config.yaml
norm_place: "pre"
norm_eps: 1e-06
bias: "all"
extras: ["gated attention", "capped logits"]
init_std_o: 0.0
doc_mask: true
Each number is 128 + 32 x the weight over the matrix's rms, rounded and kept within 0 to 255. Layers, rows and columns count from 0.

# layer 8 MLP down (transposed), 448x160, rms 0.194, rows 320-334, columns 0-159
[[153 142 176 115 139 113  51 115 119 168  86 144 106 119 154  80 112 135 107 121 171 128 128 175 156  99 156 102  85 115 188 179 177  62 130 109  89 121  88 185 121 121 104  94 141 113 142 123 114 119 169 215  66 152 122  99 152 112 156 132  86 109 128 166 131 108 124  96 127 124 156 119 125 114  98  98 146 143 144 139 109 173 117 138 116 127 151 161 146 105 115 113  90  98  69 173 123 192 151  53 161  86 185 141  73 145 162 146 144 113 127 168 115  80 176 109  80 120 148  89 101 174  77 166 117 150 111 125  72  88 171 131 134  90 124 218  98 112 118 138 180 127 113 137 104 133 110 121 148 115 114  93 145 119 165 133  51 113 138 140]
 [ 61  99 130 166 118 139 205  90 105 123  90 125 126 174 130 128 127 106 171 130  88 141 170 103 106 161 115 167 186 173 142 117 128 107 114 126 199 152  67 133 131 150 161 118 109 148 135 106 154 154 137 125 165 123 103 157 189 162 147 145  96 142 101  95  74 172 196 135  82 135 162  76 139  62 166 115 125  93 158  93 137 153 174 149 116 200 130 191 107 166 134 129 150 110  66 106 200 157 130 134 173 136  98  97 130 147  65 141 115 113 114 110  91 146 138  51 116 101 113 115 117  92 134 118  96 110 138 116 128 174 121  95 103 126 199 150 179 111  79 147 134 189 120 147 128 109 118 127 133 135  71 141  91 131 127 142  59  79 153 113]
 [102 119 147 105  84 135  73 125  97 146 157 124 150 140 140 117 142 135 154 113 160 167 133 118  89 139 183 101 112  88  66 154  71 135  35  78  61 112  78 128 125 181 137 139 144  85 106 175 130 144 106 131 143  57  82 122 163  53  96 148 118 143  79 102 121 117 167  68  63 140 131 143 169  87 124 168 123  67 178 128 149 129 182 111 135  83 100 150 196 161  96  72 136 145 111 142 105 101  77 144 174 191 145  93 153 141 147 141 162 112 110 173  91 106 174 109 141 122 137 128 128  76 151 158 151 121 108 141 114 166 122 143 126 116 127 104  96 113  76 123 146  95  57  98  98  88 140 141 132 151 140  83 151 148 154 147  76 177 144 173]
 [150 120 128  88 132 105  72 111 130 106 117  92 172  76 104 118 150 146 101  77 148 139 118  77  72 152 206 124 164 102 115 128 119 138 182 117  94 101 134  85  97 114 152 103  67 139  58  53  75 151 134  77 186 122 118 165 124 149  81  95  68 100 104 126 105 151  71 149 145 105 100 149 146 171 118 169 116 102 168 134  44 152 102  64 105 150 155 121 130 109 135 129 108 122 106 188 111 140 140 137  74  87 112 135 142 103 180 163 184 109 192 149  63 117 108 146 149  68 133 100 125 140 103  73 189  95 140 179 132 131 105 156 158 111  91 169 160 136 165 145 155 117  82 129 124 108 114 136 144 120 164  70 142 163 168 188  78 137 157 177]
 [ 66 120 151 116 125 110 198 135  82 116 164  67 101 116 107 192  70 124 129 102 111 172  44 117 108 144 116 128 137  58 105  93  79 124 130 110 123  62 136 117 157  87 115  93 129 143  76 132  93 140  70 116 140 181  88 128 143 141 117 101 100 155 125 158 170 159  73 136 109 120 125  99 117 133 190 114 165 104 150 101 170  91 120 145 150 144 143 125 100 125 165  97 174 153 123 106 170 114  63 147 162 132 139  88 117 120  86  85 162 112 134 133 116 174 147  79 126  88 115 108  94 142  62 154 163  95 145 133 130  95 148 185  47 164 153 117  90 168 135 100 132 130 129 110 106 100 118 130 137 144 104  89  88 131  63  63 102 139 162 100]
 [148 134 123 142 132 188 104 165  95  92 156 122 143 136 118 166 109   6 141 164 159 148 169 164 138  99 179 168  76 161 126 142 165 153 168  85 127 143 144 158 153 140 173 106 190 141 144 120 115 167 131 179 160 104 148 123 143 146 205  93 130 186 144 196 114  30 112 136 100 130 143 125  97 137 140 104 154  81  83 141 173 153 103 149 128 114 136 127 118  95 151  52 172  91  84  62 122 103 117  73 196 107 188 133 126  97 133  85 117 147  96 124 158 179 130 173 128  95  75 156 134 143 109 162 138 103 167 137 186  90  73  84 154  85 106  93 155  99 173 121 115 154 113 117 149 102 182 103 125 136 189 101 214 100 139  84  92 167  85 106]
 [ 89 187 135 121 115 142 163 167 118 117 136 173 104 166  88 163 194 104  86 139 110  92 196 108 148 152 121 136 139 139 109  95 112 122 176 157 114 101 110 115 138  68 104 105 137 159  96 123 149 116 129 113 105 129 145 163 132 101 148 177 153  85  90 137  98  53 139  86 205 110 124  86 154 131 136 179 152  97 122 188 118 153  76 150 147 149 123 147 141 114 135 128 136 109 193 123 169 106 145 164 178  89  86  94  93  90 110 127 121 120 115 166 127  86 155 181  80 121 129 160 163 169 138 191 160 147  83  70 143 119  74 102 108 165 165  81 180 112  57 114 104 144 149 105 118 172 124 142 101 170 125 162  75 111 194  96 189 114 106 194]
 [ 84  57 128 137 139 142 108 126 163 114 111 152 168 114 111 144 138  57 188 178  87 146 127  97 160  89  70 174 131  73 146 133 131 149 126 114 128 177  82 152 112 165 181 111 148 121  92 141 132 133 116 124 121 167 146 150  83 179 141 112 158  86 132 139 104 112 112 136 122 130 133 128 134  95 117 138 107 140 120 146 157 110 150 111 127 161 129 149 121 177 114 141 153 139 128 127 125  59  89 133 159 130 159  87 187 152  97 138 100  90  68 113 148 129  75 102 123 190 153 186 128 143 109 142 187 124 130 118 126 125 139  68 192 155  94  80  89 176 177 126 158 130 201 141 151  88 112 110  93 117 148 184 114  66 202  78 189 134  85 154]
 [145 137  72 122 154  99 114 101 129 117 138 198  96 138 104  96  93 122 166  92  94  81  98  90 106  99 125 120 178  96 146 171 173 104 199 148 111 158 119 106 122 168 146 153 123 151 138  68 123 161 216 165  83 111 214 136 115 127 137 133 120 158 138 161 144  75  65 124 161 127  87 167 111 132 132 139  51 124 109 113 124 154 164 125 211 122 126 135 111 132  91 129 110  79  82 118 108 148 147 103 144 178 109 114 146 144  97 135  96 134 111 166 210 125 138 174 151 157 157 197 155 128 150 124 152 157 112  69 145  87 170 107 121 102 122  80 134  75  83 163 119 138 117 131 177 129 108 148 139 121 206 158  68 152 111 102 119  69 153 167]
 [134 125 145 157  95 135 239 186 156 125 115  90 186  91 137 149 125  87  82 103 166  41 112 130  89 128 106 198 105 149 153 105 159 135 193 160 151  94 109 146 132 137 164 139 131 141 183 129 137 110 149  76 149 153 103 111 158 165  80 143 127 112 161 174 166 145 150 122 127 107 107 194 122 156 138 139 120 101 138 154  79 111 147 115 102 115 105 142 106 109 137 111 138 115 103 138  90 148 170 114  87  97 102 121 160  99 140 163 164 125 132  80 155 124 141 136 173 146 158 128 100 102 163 134 115 145 120 132 106 147 182 144 114 173 124 185  96 108 133 154 154  74 136 136 172 180 180  98 106 197 168 149 137 157 187 148 164 147 146 142]
 [152 112  67 125  76 159 116 144 119 195 166 115 159  97 125 150  96 161 171 179 112 138  66 141 186 148  79 107 143 135 166  87 152  40 108 134 124 147 151 191 124 100 133 147 104 120  91  82  99  95 112 106 108  99 141 118 129  28 164 105  99 180  60 115  71 101 151  88 114 112 116  93 137 183 147 139 138 203 111 112 134 144 123 153 121  67 173 179 138 144 134 156 153 161  35 163 120 114 179  95 139 111  96  65 162 111  84 113 115 147  92 148 164 143 134  91 175 130 165 126 119 119  97  91 135 122 140 108 141 167 182 155 133 132 115 119 145 152 154 179 166 186 129  89 163 146 128 134 145  53 113 133 153 117 166 134 115 136 105 182]
 [112  74 153 105 144 147 119 121 107 103  67  89 121 107 165 137 107 141  93  61  41 154 117 128 150 145 174 120 165 146 154 100 116 132  51 146  92 138  54 154 103 129 162 109  89 110 133 139 118 188 107 124  88 100 139 158 103 146  79 113 128 150  71 146  86 164  86  90  90 123 138 124  74  93 109 131 179 130 152 125 133 147  83 130 114 127 165 145 138 121 144 158 190 135 159 137  93 160 100 167 157 136 155 180  95 160 139 109 170 123 118 142  82 114 169  38 116 148 120 142 172 142 140 117 132  96  75 102 146  98 159 150 160 107 131 120 113 161 158  96  81  94 124 140 146 149 163 152 107 126 129 130  77 130  80  51  89 142 152  99]
 [141  94 163 145 165 104  30 135 110  94 154 130 149 124 185  85 150 165 161 131 155 113  99 162  97 115 160 179 146 150 172  72 158 108 141 122  87  86 132 153 183 139  94 127 161 134  89 107 141 185 130 181 130 116 132  73 166 113 112 139  73  66 117 118 145 115 127 110 152 132 162 122  95 149  88 159 189 158  86  70  75 104 156 141 125 119 148  43 121 119 160 139 105  96 113 176 145 102  69 178 144 115 147 110 129 152 114 162 132 113 131 187 189 117  72  98 156 112 136  99 105 117  85 211  82  68  76  99 124 138 138 139 144 128  77 116  86 140 152 158 132 127 163 128  64 119 103 135 117  90 159 162 132  73 157 165 126 126 146  93]
 [150 120 138  96  74 118  59  41  58 160 160 137  94 109  89 169 161 102 200 124 112 119 111 142 125 160 196 131  87 126 130 146  87  79 132 146 127  89  96 119 114 106 127 141 132 115 146 101 142 118 171 177 160 118 129 134 121 170 135  99  96 159 113 138 128 152 168 133 122 127  88  98 156 136 123 118 124 103 175  80 116 121 178 154 164 120  73  98 112 130 128 109 145 186 164 134  68 147 118 148 126 128 152 170 125 139 110  89 157 112 160 159 208 123 147  72 130 155 139  90 124 116  83 133 135 183 127  71 171  80  92 127  56 101  98 161  65  95 152 152 129 179 110 119  87  89 139 174 144 150 117  84 153 109 155 109 143 135 148 152]
 [113 124 137 159 113 119 155 111 128  81 141 103 181  94 125 133 146 175 116 113 159  94  70 130  83 125  65 128 114 132 131 162 132  86 152 129 132 111 155 115 157  96 135 156 157 122 182 161 167 149 138 140 168 112 171 163 120 176 131 136 140  84 130 121 133  94  89 145 159 160  97 126 125  71 105 142 163 105 149 154 129 112 136 111 198 162 153 107  96  82 120  94 109  91 100 114 177 255  75  94 197 146 112  72 156 110 173  65  60 146 102  98 133  52 178 118 159 121 147 124 211 172 153 136 142 100 134  99 124 143 148 124  95 114 159 115 203 133  45  66 101  92 147 120 172 211 197 132 118 135 129 107 137 110 119 116 101 150  99 125]]
# layer 8 MLP gate, 448x160, rms 0.114, rows 321-334, columns 0-159
[[142 116  96 130  89  92  93 102 120 113 161 122  88 121  95 133  89 134  85 168 148 164 124 129  96 140 154 146 118  75 175 151  99 120 101 142 179  70 105 103  99 135 212  53 110 129 189 146 140  96 138  92 120 130 114  96 181 117  84 111 153 123 160  68 103 126 148 161 158 184 149  97 145 115 154 104  80 180  93 116 121 140 125 101 181 161 171 112 190 146 143 141 117 140  77 122 129 188  77 162  64 173  63 137 136 145 106 139 148 126  71 134 118 150 156 184 150 150 139 139 153 132 116 134 103 127 107 125 120 157  86 151 103 148 120  57 148 135  80 120 139 177  67 141 172 127 156 110 158  95 172 169 115 135 141 199 157  77  60 122]
 [ 99 129 133 173  94 153 123  78 145 165 157 131 124 147 107  99 119  61 176  97 164 129 124 147 104  78 117  98 109  89 123 132 201 121 166 125 120 127 105 118 118 133 132 105  34 181 148 117 119  48 107 138 113 147  90 103  94 157 128 116 124 112 143 130 136 163 117  80 144 103 179 126 175  76 142  52 139 100 174  84 151 120 132 149 151 173  91 150 128 199 105 137 111 145  94 157 128  88 147  97 132 198  94 116 172 140 152 134 134  86 104 125 164 141  56 158  78 142 118 117 126 146 140 152 108 114  94 164  80  93 105 100 100  98 184 136 186 115 121 189 124 148  76 189 130 142 131 152 105 135 134  56 139 145 163 141 142 178  89 135]
 [ 82 109 170  89  64 147 184  84  96 156 138 109 132 104 169  89 134 121  80 123 130  99 103 129 122 141 164 125 151 126 132 122 188 107 130 156 160 158 107  77 107 202 105 123 125 151 141  69 110 147 113  90 167 155 142 197  70 201 168  60 139 112  79 190 117 102 127 148 165 141 137 127 150 205 178 121 167 143 144 142  93 143 155 145 108 136 144 118  75 115  98 157 132  99 107 145 155 118 141 134 155 110 156  87 116  99 164 116 120  92 158 157 144 138 145 137  78  83 135 139 157 134  92 153 137 124  80 180 132 143 114 161 122 121 114 156 126  87 134 184 119 103  99 181 141 118 130 172 110 110 177 169 130 209 177 144 114  99 107 151]
 [109 136 193 191 136 155  83 104 183  89 108 155  77 189 131 125 173 172 147 177  88 122 106 183 105 118 167 110 167 117  86 112  76 114 178 109 107 116 136  96 165  59 124 154  97 178  93 101 138  90 119 136 118 107 155 116  94 164 113 121 125 175 137 166 153  79 110 123 139 167 102 160 151 112 170  85 117 113 105 134  72 112  84 123 125 124 124 135  76 125 177 133 139 123 121 131 146 115 140 120 155 158 128 134 125  90 148 153 158 128 162 139 118  98 163  79 160 167 122 154  94 123  74 128 140 142  62 142 184  96 114  84 101 147 147 146  88  81 158 121 137 198 175 139 154 124  96 158 166 183 135 138 122  98 102 135 190 138 117 140]
 [ 57 152 139 123 125 161  97 119 180 124  85  78 156 180  91 145 181 167 112 101 113 161 118 131  59 160 105  98 188 104 125 152 157 108 144 104 127 161 157 139 152  69 111 160 201 160  61  97 153 153 141 127 131 110 184 115 108 126 134 189 125  73 129  99 190 135  78 107 169 171 113 140 155 155 163 100 117  75 115 198 149 131 103 142 123 119 143  62 130 137 163 143 134 138 180 135 142  91 135 158 151  86  71 113 180  89  92  96 142 126 135 157  80  69  93  78 125 113 170 119 119 132 152 194 152 149 176  90 199 105 125 140 126  54 207  93 178 133 133 132 134 112 129  70 140 105 104 140 121 144  72  95 134 101 169 144 129  54 105  99]
 [207 167 151 200 159 102  89  65 117 199 134 137  76 164 130 114 113  85 129 129 161 170 114 171 107 160 105 179 116  91 119 105 169 175  89 166 120 101 127 173 151 163 148 132 145 134 181 139 188 166  68 143 163  80 114 119  97  85  66 141  88 117  98 175 126 143 207 138 127 169 140 138 161 178 120 121 108  88 108 157  89 184 122 120 159 144 126 129  49 135 126 173  66  93  28 146 130 173 131 110  79 158 159 168 140 116 137 114 133 133 128 110  38  98  98 165 154 116 115 175 161 134 118  81 150 117 123  86 104 116 156  88  84  80 112 106 158 128 150 147 163 109 177  54 168 164 185 137 119  65 129 130 186  93 118  98 120  80 115 106]
 [130 126 151 138 153  93 128 120 109 108 137 151 141 194 167 150 112 136  84 136 138 122 152 175 140 125 128 122 107 110  99 150 117 165 125 112 102 138 127 112 162 118 129 199 147 178  95 183 106 129  87 127  95  97 117 168 125 120 115  73 156 135  83  91 195 163 115 167 134 165  95  91 159 125 164 144 131 125 137 104 137 123 197 142 198 143 140 104 103 119 169 193 139 132 151 110 105  78 140  89 138 117 164 104 171 133 113 136 118 175  97 117 144 111 143 132 124 175  87 103  75 133 187 127 168 129  90  95 137 155 153  65 137  73 141 118 155 111 105  71  97  96 174 156 168  80 189  71 136 165  73 160 174 131 134 129  99 132 125  90]
 [ 96 132 161  88 143  64  96  91 164  93 170 175  98 111 106 143 156 169 126 144  55 183 152  94 226  81 157  34 125 106 108  89 215 132 141 151  55 115  52  82 128 126 147 194 145 134 113 106 163 143 137 105 149 156 140 109 193 173  35 138  88  93 114 120 118  95  82 196 157 152 146 138 102 135 111 139 113 155 164 188 110 181 133 113 137 105 105 120 115 109 151 150  66  98 120 104 114 157 164 138 140 110 110 174  92 127  80  84 104 106  92 148 152  97 126 172 152 113 194 151 104 138 112 164 150 183 116 133 151  94 180 128 164 120 137 145  82 133 121 108 159 131 146 129 217 161 134 146 193 198 132 160 148 120 122 143 107 203 131  80]
 [ 89 106 136 161 152 107 106 142 171 110 118 139 141 132  86 171  45 122 121 116 109 121 138 159 124 148 138 110 148 193 112 110 162 103 158 132 167 175 143  98 154 132 153 117  94  56  74  58 157 123 140 107 143 139 110 116 114 135 101 123 134 119 131 188 187  87  68 189  98 149  90  94 113  99 204 181 132 141 138 124 167  85  97 148 108  98 114 133 109 139 139  94 172 136 161 197 166  90 111 139 133 160 132 118 141  98 104 162  84 163 151 108 141 139 133 133  69  76 113 121 139 131 106 150 146 130 197 112 147 157 112 151 183  64 103  65 136 113 115 106 148 158 157 178 191  81 120 116 166  90  77 104 199 122 118 148  89 151  89  68]
 [ 34  84 154 156 117 130 135  79 152 157 138 165 170 128 137  85  72 133 118 114 168 177 115  61  85 158 154 118 164 122 116 123 181 155 110 151 102 164 131  73 104 119 135 170 122 117 190 206 131 113  92  73 133 163  92 105  74  58 135 105 131  96 157 159 133 111 148 142 128 120 189 133 137  85 149 158 154 113 130 130 125 147 122 136 121 152  55  99  91 159 109 137  55 156  96 160  71 161 148 168 110 103  71 127 123  89 177 120 158 134 191 110  77 118 133 190 168 109 106 109 113  82 129 161 103 154  87 160 152 136 121 112 155 134 120 161 112 155 127 104  81 110 164 159 130 118 132 110 148  75 154 135 134 168 119 105  94 142 129 148]
 [108 165 125 213 122 134 129 168  67 151 115 109 102 171 144 140  98 150 142 133 133  95 167 150  75 126  89 168 171 103 104 157 132 131 126 176  40 172 115  98 132 110 134 118 134 160 115 146  81 127 109 121 220  50 100 186 120 134 130 177 177 140 141 143  66 106 182 115  69  95 178 176 145 128 147 121 172  91 117 137 177 168  54 162 148 132 135 139 140 158  98  90 167 120 103 112 157  90 128  71 135 120  82 114 138  59 135 125 122 133 135 183 125 130 111 106 123 120 167  94 121 143 149 160  88 113 166 152 131 109 106 106 112 109 151 127 105 180  86 138 149  68 185 124  68  82  71  96 135 116 169 124 124 138  88 127 173  75 114 169]
 [114 104 145  55 143 141  88 136  67 133 112 107 151 128 138  98 121  80  89 137 177 188  89 134 148 121 151 164 176 109 135 103 144 156 115 110 152 128 143 103  93 147 145  78 195 102 168 149  81 145 152 179 143 121 129 127 128 143  68 149  78 133 129 108  88 115 186 104  54 197 141 197 115  90 106  76 148 130  93  73 106  91 149  97 112 110  75 122 123 138  93 145 102 195 108  68 167 158  47 104 179  57 133 110 178 108 150 114  92 117 129 101 167 118 133 125 121 124 193 120 151 103 129 143 114  91  74 169  93  83 157  99 185 191 161 104  51 139 127 146 108 129 129 124 139 102  55 148 161 124 166 122 126 202 127  83  98 130 158 120]
 [137 163 125 129 131 126  88 104 164 105 153 104 110 134 156  75 219 174 135  97 118 135 129 161 156  82 181 132 135 124  87 161 135 115 109 134  99 142 120 104 146 176 114  74 100 158 110  95 107 118 137 187 109 141 138 145 191  62  78 104 138 136 122  96  91 169  93  71 154 122 155 108 152 123 145 168 157 155 106 122 142 149 169 103 113 104 163 105 143 174 156 147  72 105 133  99 128 134 136  67 153 114  74  87 134  86 156 104 112 105 139 188 164 125  79 158  90 140 200 182 161  98 133 150 117 131  20  94  87  98 171 187  84 143 121 104 100 123 102  75 156  78 168 112 121 107 115 122 154 104 116 117 113 148 128  94 135  72 147  67]
 [143 144 100 125 119 109  76 152  86 142  88 187 162 129  86 155 157 186  66 111  75 124 137 107 128  71 139 144 126 132 148 116 110 118  52 108 130 174 155 137 221 190  68 129  92 112 164 108 203  84 120  79 117  78  84 130  45  81 154 186 155  96  98 161 134 111 154 134 150 100 180  49 161 163 137 125 133  99 169 130  87 136 130 157 131 118  82 131  76 137 127  89 129 163 200 139 158 113 149 105 140 187 169 102 139 146 163 163 172 105 107 170 146  78  88 125 178 146  98 148 186  81 157 116 131 155 125 154 184 137 181  68 168 171  93  94  94 164 122 129 139 112 123 175 156 135 133 114 144  99 133 171 134 131 123 185  69 106 143 112]]
# layer 8 MLP up, 448x160, rms 0.113, rows 321-334, columns 0-159
[[136  70 130 148 121 172 113 116 142  86 139 152 107 108 158 145 135 101 142 203 138 162 120 125 146  83 145 148 122 118 148 156 146  60 205  99 129 188 161  95 123 140  82 166 183 116 111 158 123 179 133 111 133 125 175  79 110  43 153 114 129 116 104 121 164 134 156 149  92 101 131  98 125 145 124 118 129 152 123 124 152 101  99  69 138 150 138 191  93 171  95 126  94 146  65 140 135 163 122  93 143 103 114 162 112 168  52  97 143 132 124 117 153 108  98  96 150 151 122 137  72 161  67 103  52 139 190 117 131  91 161 177 123 143 113 128 130 127 109 106  79 159 148 167  97 125 169 108 103 109  89  74 107 142 154 102 149 120 192 150]
 [ 77 194 146 155 133 139  57 149 144 118  70 123 124 119 146 179  86  98 101 142 161 109 177  63 139 150 169 166 131  82  91 130  71 138 155 132 118  97 136 148 129 129  90 134  84 120  99 192 126 127 100  99 163 110  98 111 116  95 131 136 129 127 110 192 115 191 100 175 182 100 107 178 134 141 111 103 105 133 167 139 177 152 167 121 181 149 135  97 140 105 157 174 175 136 160  96 107 175  67 167 126 120 110 119 124 160 141  91  94 100 191 158 125 125 104  79 104  48 133 132 135 144 170 172  40 144 103 102  73 143 127 124 143 114  60 161 137 204  86  97 152 144  83 167 109 114 137  92 139  73  82 176  94 148  48  99 112 152 186 155]
 [116 107 128 112 111  94 182 127  44 133 115 118 139 154 177 115  94  91 120 139 103 138 158 131 193  95  88 158  90  71 130 131 122  78  95 162 115  96 146 120  99 138 185 151 138 109  66 150 126 117 164 170 136 178 109 151 163 132  76 142 133 174  93 139 114  91 154 144 170 130 121 130 121 203 107 146  99 173 133 126 166  82 109 133 196 134 161 163 191 115 163  98  91 150  50 132 148 166 112 134 110 126 137  96 142 123 112 140 136  55 162 130 140 113 137 115 168 127 157 191  69 126 142  99  96  95 135 102 157 127 114  91 131 108 157 123 135 110 128 106 119 178  70  80  90 126 164 155  47  43 146 131 135  85 127  74 153 109 122 131]
 [142 141 123 134 107 114  72 156 101 137 122 117 116 112 118  92 154 172 167 221  77 106 151 135 114  89 117 162 142 140 180 113 158 165 161  94 163 100 142 171 124  76 111  96 188 132 153 176 145 203 112 105  69 155 118 137  87 177 185  58 131 135 101 170 161 124 150 131 175 139  89 145 130 130 174 160  98 139 163 123 137 152  59 176 128 105 129 102 167 115 159 102 119 104  88 196 134 154 178  92 152 134 108 153 122  56 138 108 137 152 121  91 131 121 120  97 124 103 115  94 120 202 131 111  66 110 111  89 152 119 178 109 196 122 135 121 222 123 159 107 172 137 122 135  86 166 129 123 132 118 170 142 115 139  99 102  97 128 130 123]
 [123 118  96 153 114 133 142 166 130 198 103  87 131 153 148 118 138  74 131 102 145 123 181 164 112  98 137 184 111  60 181 148  69 142 141  80 125 125 160 155 143 176 141 146 135 142 135  40 123 156 106 148 157  87  91 128  87  75 176 118  82 151 127 117 115 130  93  88 145 165 135 127 100  55  69 129 122 109 131 114 126 179 144 128 145 145  88 156 137 177 118 146  42 124  67 107 138 111  95 151 135 125 159 117 153  86 124 138 207 214 176  99 151 125 104 138 105 128 161 219 159 139 155  96 142 101 124 112 104 178  71 207  91 111  97 103 125 151 158 157 120 126  72 105  81 124 152 133 145  84 199  94 203 163 139  93  90 109 214 125]
 [106 127  93 111 161 109  79 141 120 108 143 154 151 132 114 104 126  87 162 130  97 101  90 101 120  95  65 166 143 132 116 101 129 151  93 168 113 156 133  83 104 133 119 137 122 121 126 182 109 112  81 140 217 147 143 126 101  87 118 117 115  87 150 118 149 178 152 158  96 119  71 119  72 139 132 157 116 234 152 180 152 158 103  74 161 145  43 112 169 100 107 166 136 132  95 139 165 131 127 163 103 165 154 135 168 120 130 139  88 114 204 125 126 183 144 129 154  85 133 191  84 153 133 157 121 130 158  99 100  60 124 160 135 130 116 160 150 125 152 138 133  88  85 115 123 125 113 118 139 137  67 151 126  92 181  65  88  94 109  73]
 [108 123 135 135 120 129  62 152  80 115 143 110  66 140 142  74  86  96  77 139 204  66 173  86 116 152 127 149 121 135 179 176  30 124 132 116 123 168  96 124 138 118  90 116 143 116 170 137 103 123  79 114 180 150 149 167  82 149  60 162 142 141 161 157 177 150 141 116  74 161 118 154 148 128 144  93 128 137 141 175 186 169 167  73 141  38 154 109 181 140 106 171 123  90 132 161 135 131 108 107  96  96 165 126  95 142 210 135 112 168 186 126 110  74 114 118 126 131 134 138  77 161 126 104 162 170  77 104 111 174 107  83  97 142  89 102 104 150 120 126 133 133 130 103 144 161 133 163 160 151  47  68  79 133 116 130 121 129 159  83]
 [150 163 153 100  69 141  52 103  91 136 142 105 104  96 134 156 136 103  99  40 171 175 118 147 109 164 189 158 133 142  79  82  94  82 122 178 180 189 194 143 130  90 154 124 157 100 119  90 129 116  78 123 122 180 109 136 122 111  45 137 127 134 128 151  99 112  97 150 169 106 130 147 153 135 139  79 171  82 128 157 113  73 115 154 112 125  98 115  69 158 125  67 131 164  74 163 115 115 134 200  92 121 133 145 126  86  93 105 159 147  73 135 132 105 113 110  93 116 123 133 150  99 101  61 145 200 148 164 103 169 157 198  83 122 119 112 148 163 133 115 129 140 136 124  86  74 139 143 108 131 116  98 174 124 131 112  75 120  63 169]
 [ 91 150 144 117 141 127 112  89  60  91  80 101 151  91 119 121  92 130 188 120 117 151  79 157 111 112 166 180 140 130 139 152 164 199 138 180  99 127 116 138 126 178 156 151 160 130 138 105 159 144 147 176 134  65 114 108 105  75 162 170 169 216 118 190 127 160 147 108 139 131 186  95 136  99 167  53 162 158 132 105 163 144  82 139 162 200 152 189 128 120 126 145  89 184 148 128 142 151  95 176  90 138 115 120 101  85  55 129 108 147 128 164  92 135  39 122 140 141 156 116 161 137 120  97  83 128 152 129 111 142 120 165  87 141  68 129 174 118 122 121 174 168  96 153 103 124 149 176 156 106 188 104 121 147 124  77 151  88 131 149]
 [160 123 184 113 131  96  96  78 153 182 133  98 140 131 139  81 106  52 162  88 137 119  68  69  53 105 114 170 127 110 141 140 157 141 120 151 128 121 161 112  67  89 141 144  87 138 173 178 134 120 109 159 100 127 114 125  77 126 135 146  73 172 173 156 154 171 185 133 118 106 126 171 141 156  69 115 160  95 117 126  77  80 106 157 134 160  94 181 116 115 165 174  98 102 130 125  94  69 129 139 131 127 106 168  97  97 150 129 135 123 136 154 110 141 151 148  92 162  95 138 135 108 125 121  70 117 143 223 155 122 119 112 123  67 136  46 199  89 137 155  72 137 133 166 126 134 168  80 117 180  81 140 144 143 160 107  75 149 186 113]
 [ 83 112 122  96 110  86 153 104  97  90  64 158 100 132 129 116 106 159 140  71 108 136 148 139  84 158 134 157 156 115 139 156 156 122  33  79 107 198 155 147 167 136 143 111 125 141 114 136 126 142  98  89 174  98 115 107 127  93  92  72 166  65 111  70  72 135 110 139 101  88 147 130 154 155 131 143 124 161 202 167 169 168 114 122 181 106 128 131 144 138  94 179 145 168 172 112 163 150  98 118 140 120  76 144  94  89 139 157 166 103 128 108 131 151 163 108 156 129 205 112 118  92 124 112 123  99  67 157 154  79  96 132 105 158 119 135 203 102 180 184 140  68 136 133 135 129 151 154 162 136  83 137 120 103 166 151 139  93  85 132]
 [126  81 135  96  58 101 176  89 158 159 116 151  84 144 112 122 159 134 134 139 128 109 134 176 162 151 122 118  75 136 176 158 113 120  92 157 151  83 159  11 113 119  96  96  52  92 178  80 125 149 137 199 195 158  92 104 113 103 126  96 134 163 161 117 156 157 115 101 137 157 170 139 133 156  66 129 116 185 151 105 145 144 229 130  93 146  87 204 168 144  99 177 108 127 121 178 139 127 121 142 100 134 164  89  95 139  72 160  87 176 113 119 138 178 113 124 108 127 140  85 126 113 139  95 135 139 151 152  98 157 129 132 134 136 125 158 173 140 107 156  71 136  95 148 175 131 163 185 131 104  96 123 151 147 140 138 120 131 151 190]
 [155 172 139 133 111  59 118 143  79 135 142 131  84 101 212 159 155 153 155  97 167 138  99 150 154 114 106 204 151 172 107 131 143 128 132  96 127 133 113 117 117  87  88  74  99 180 126 172  14 188 184 142  97 142 140  96 105 148 140 141 153 162 196 206 160 106 146 161 186 142 112 153 132 132 106  96 120 121 113  91 163 133 146 116 123 144 177 137 116 129 131 143 159 119 101  95 180 126 134 183 136 110 146 153 151 138 149 173 139  92 101 129 133 170 126  87 115 167 169  84  99 161 174 113 101  97 134 164  81 118 165 142 148 129  88 147 104 182 119 106 160 125 109 149 107 179 141 151 141 131 175 147 134 178 162 109 165 172 121 139]
 [ 96  80 137 100  82 149 117 135 113 172 112 128 128 135  67  81 192 220 136 166 130 153 130 145 172 134 194  91 102  85 128 215 145 102 138  62 159 133 148 118 132  78 169 128 114 170  68  66 134 167 122 169 104 124  65 160 118 115 159 161 159 113 137 120 145 104  92 163 127 104 125  48 133 149 196  94  79  76 191 100 119 122 130 129  94 167 126 130  97  81 104 136 118 143 139 181 126 161 129 194 194 190  85 167 145  86 131 172  58 106  90 159 123 122 106  89 194 121  87 134 143 119 144 111 109 139 107 129 132 136 106 134  73 163 148 148 107 142 106 120 187 128 133 153 110 117 124 130 124 157 186 105  93 148 173 102 126 117 112 122]]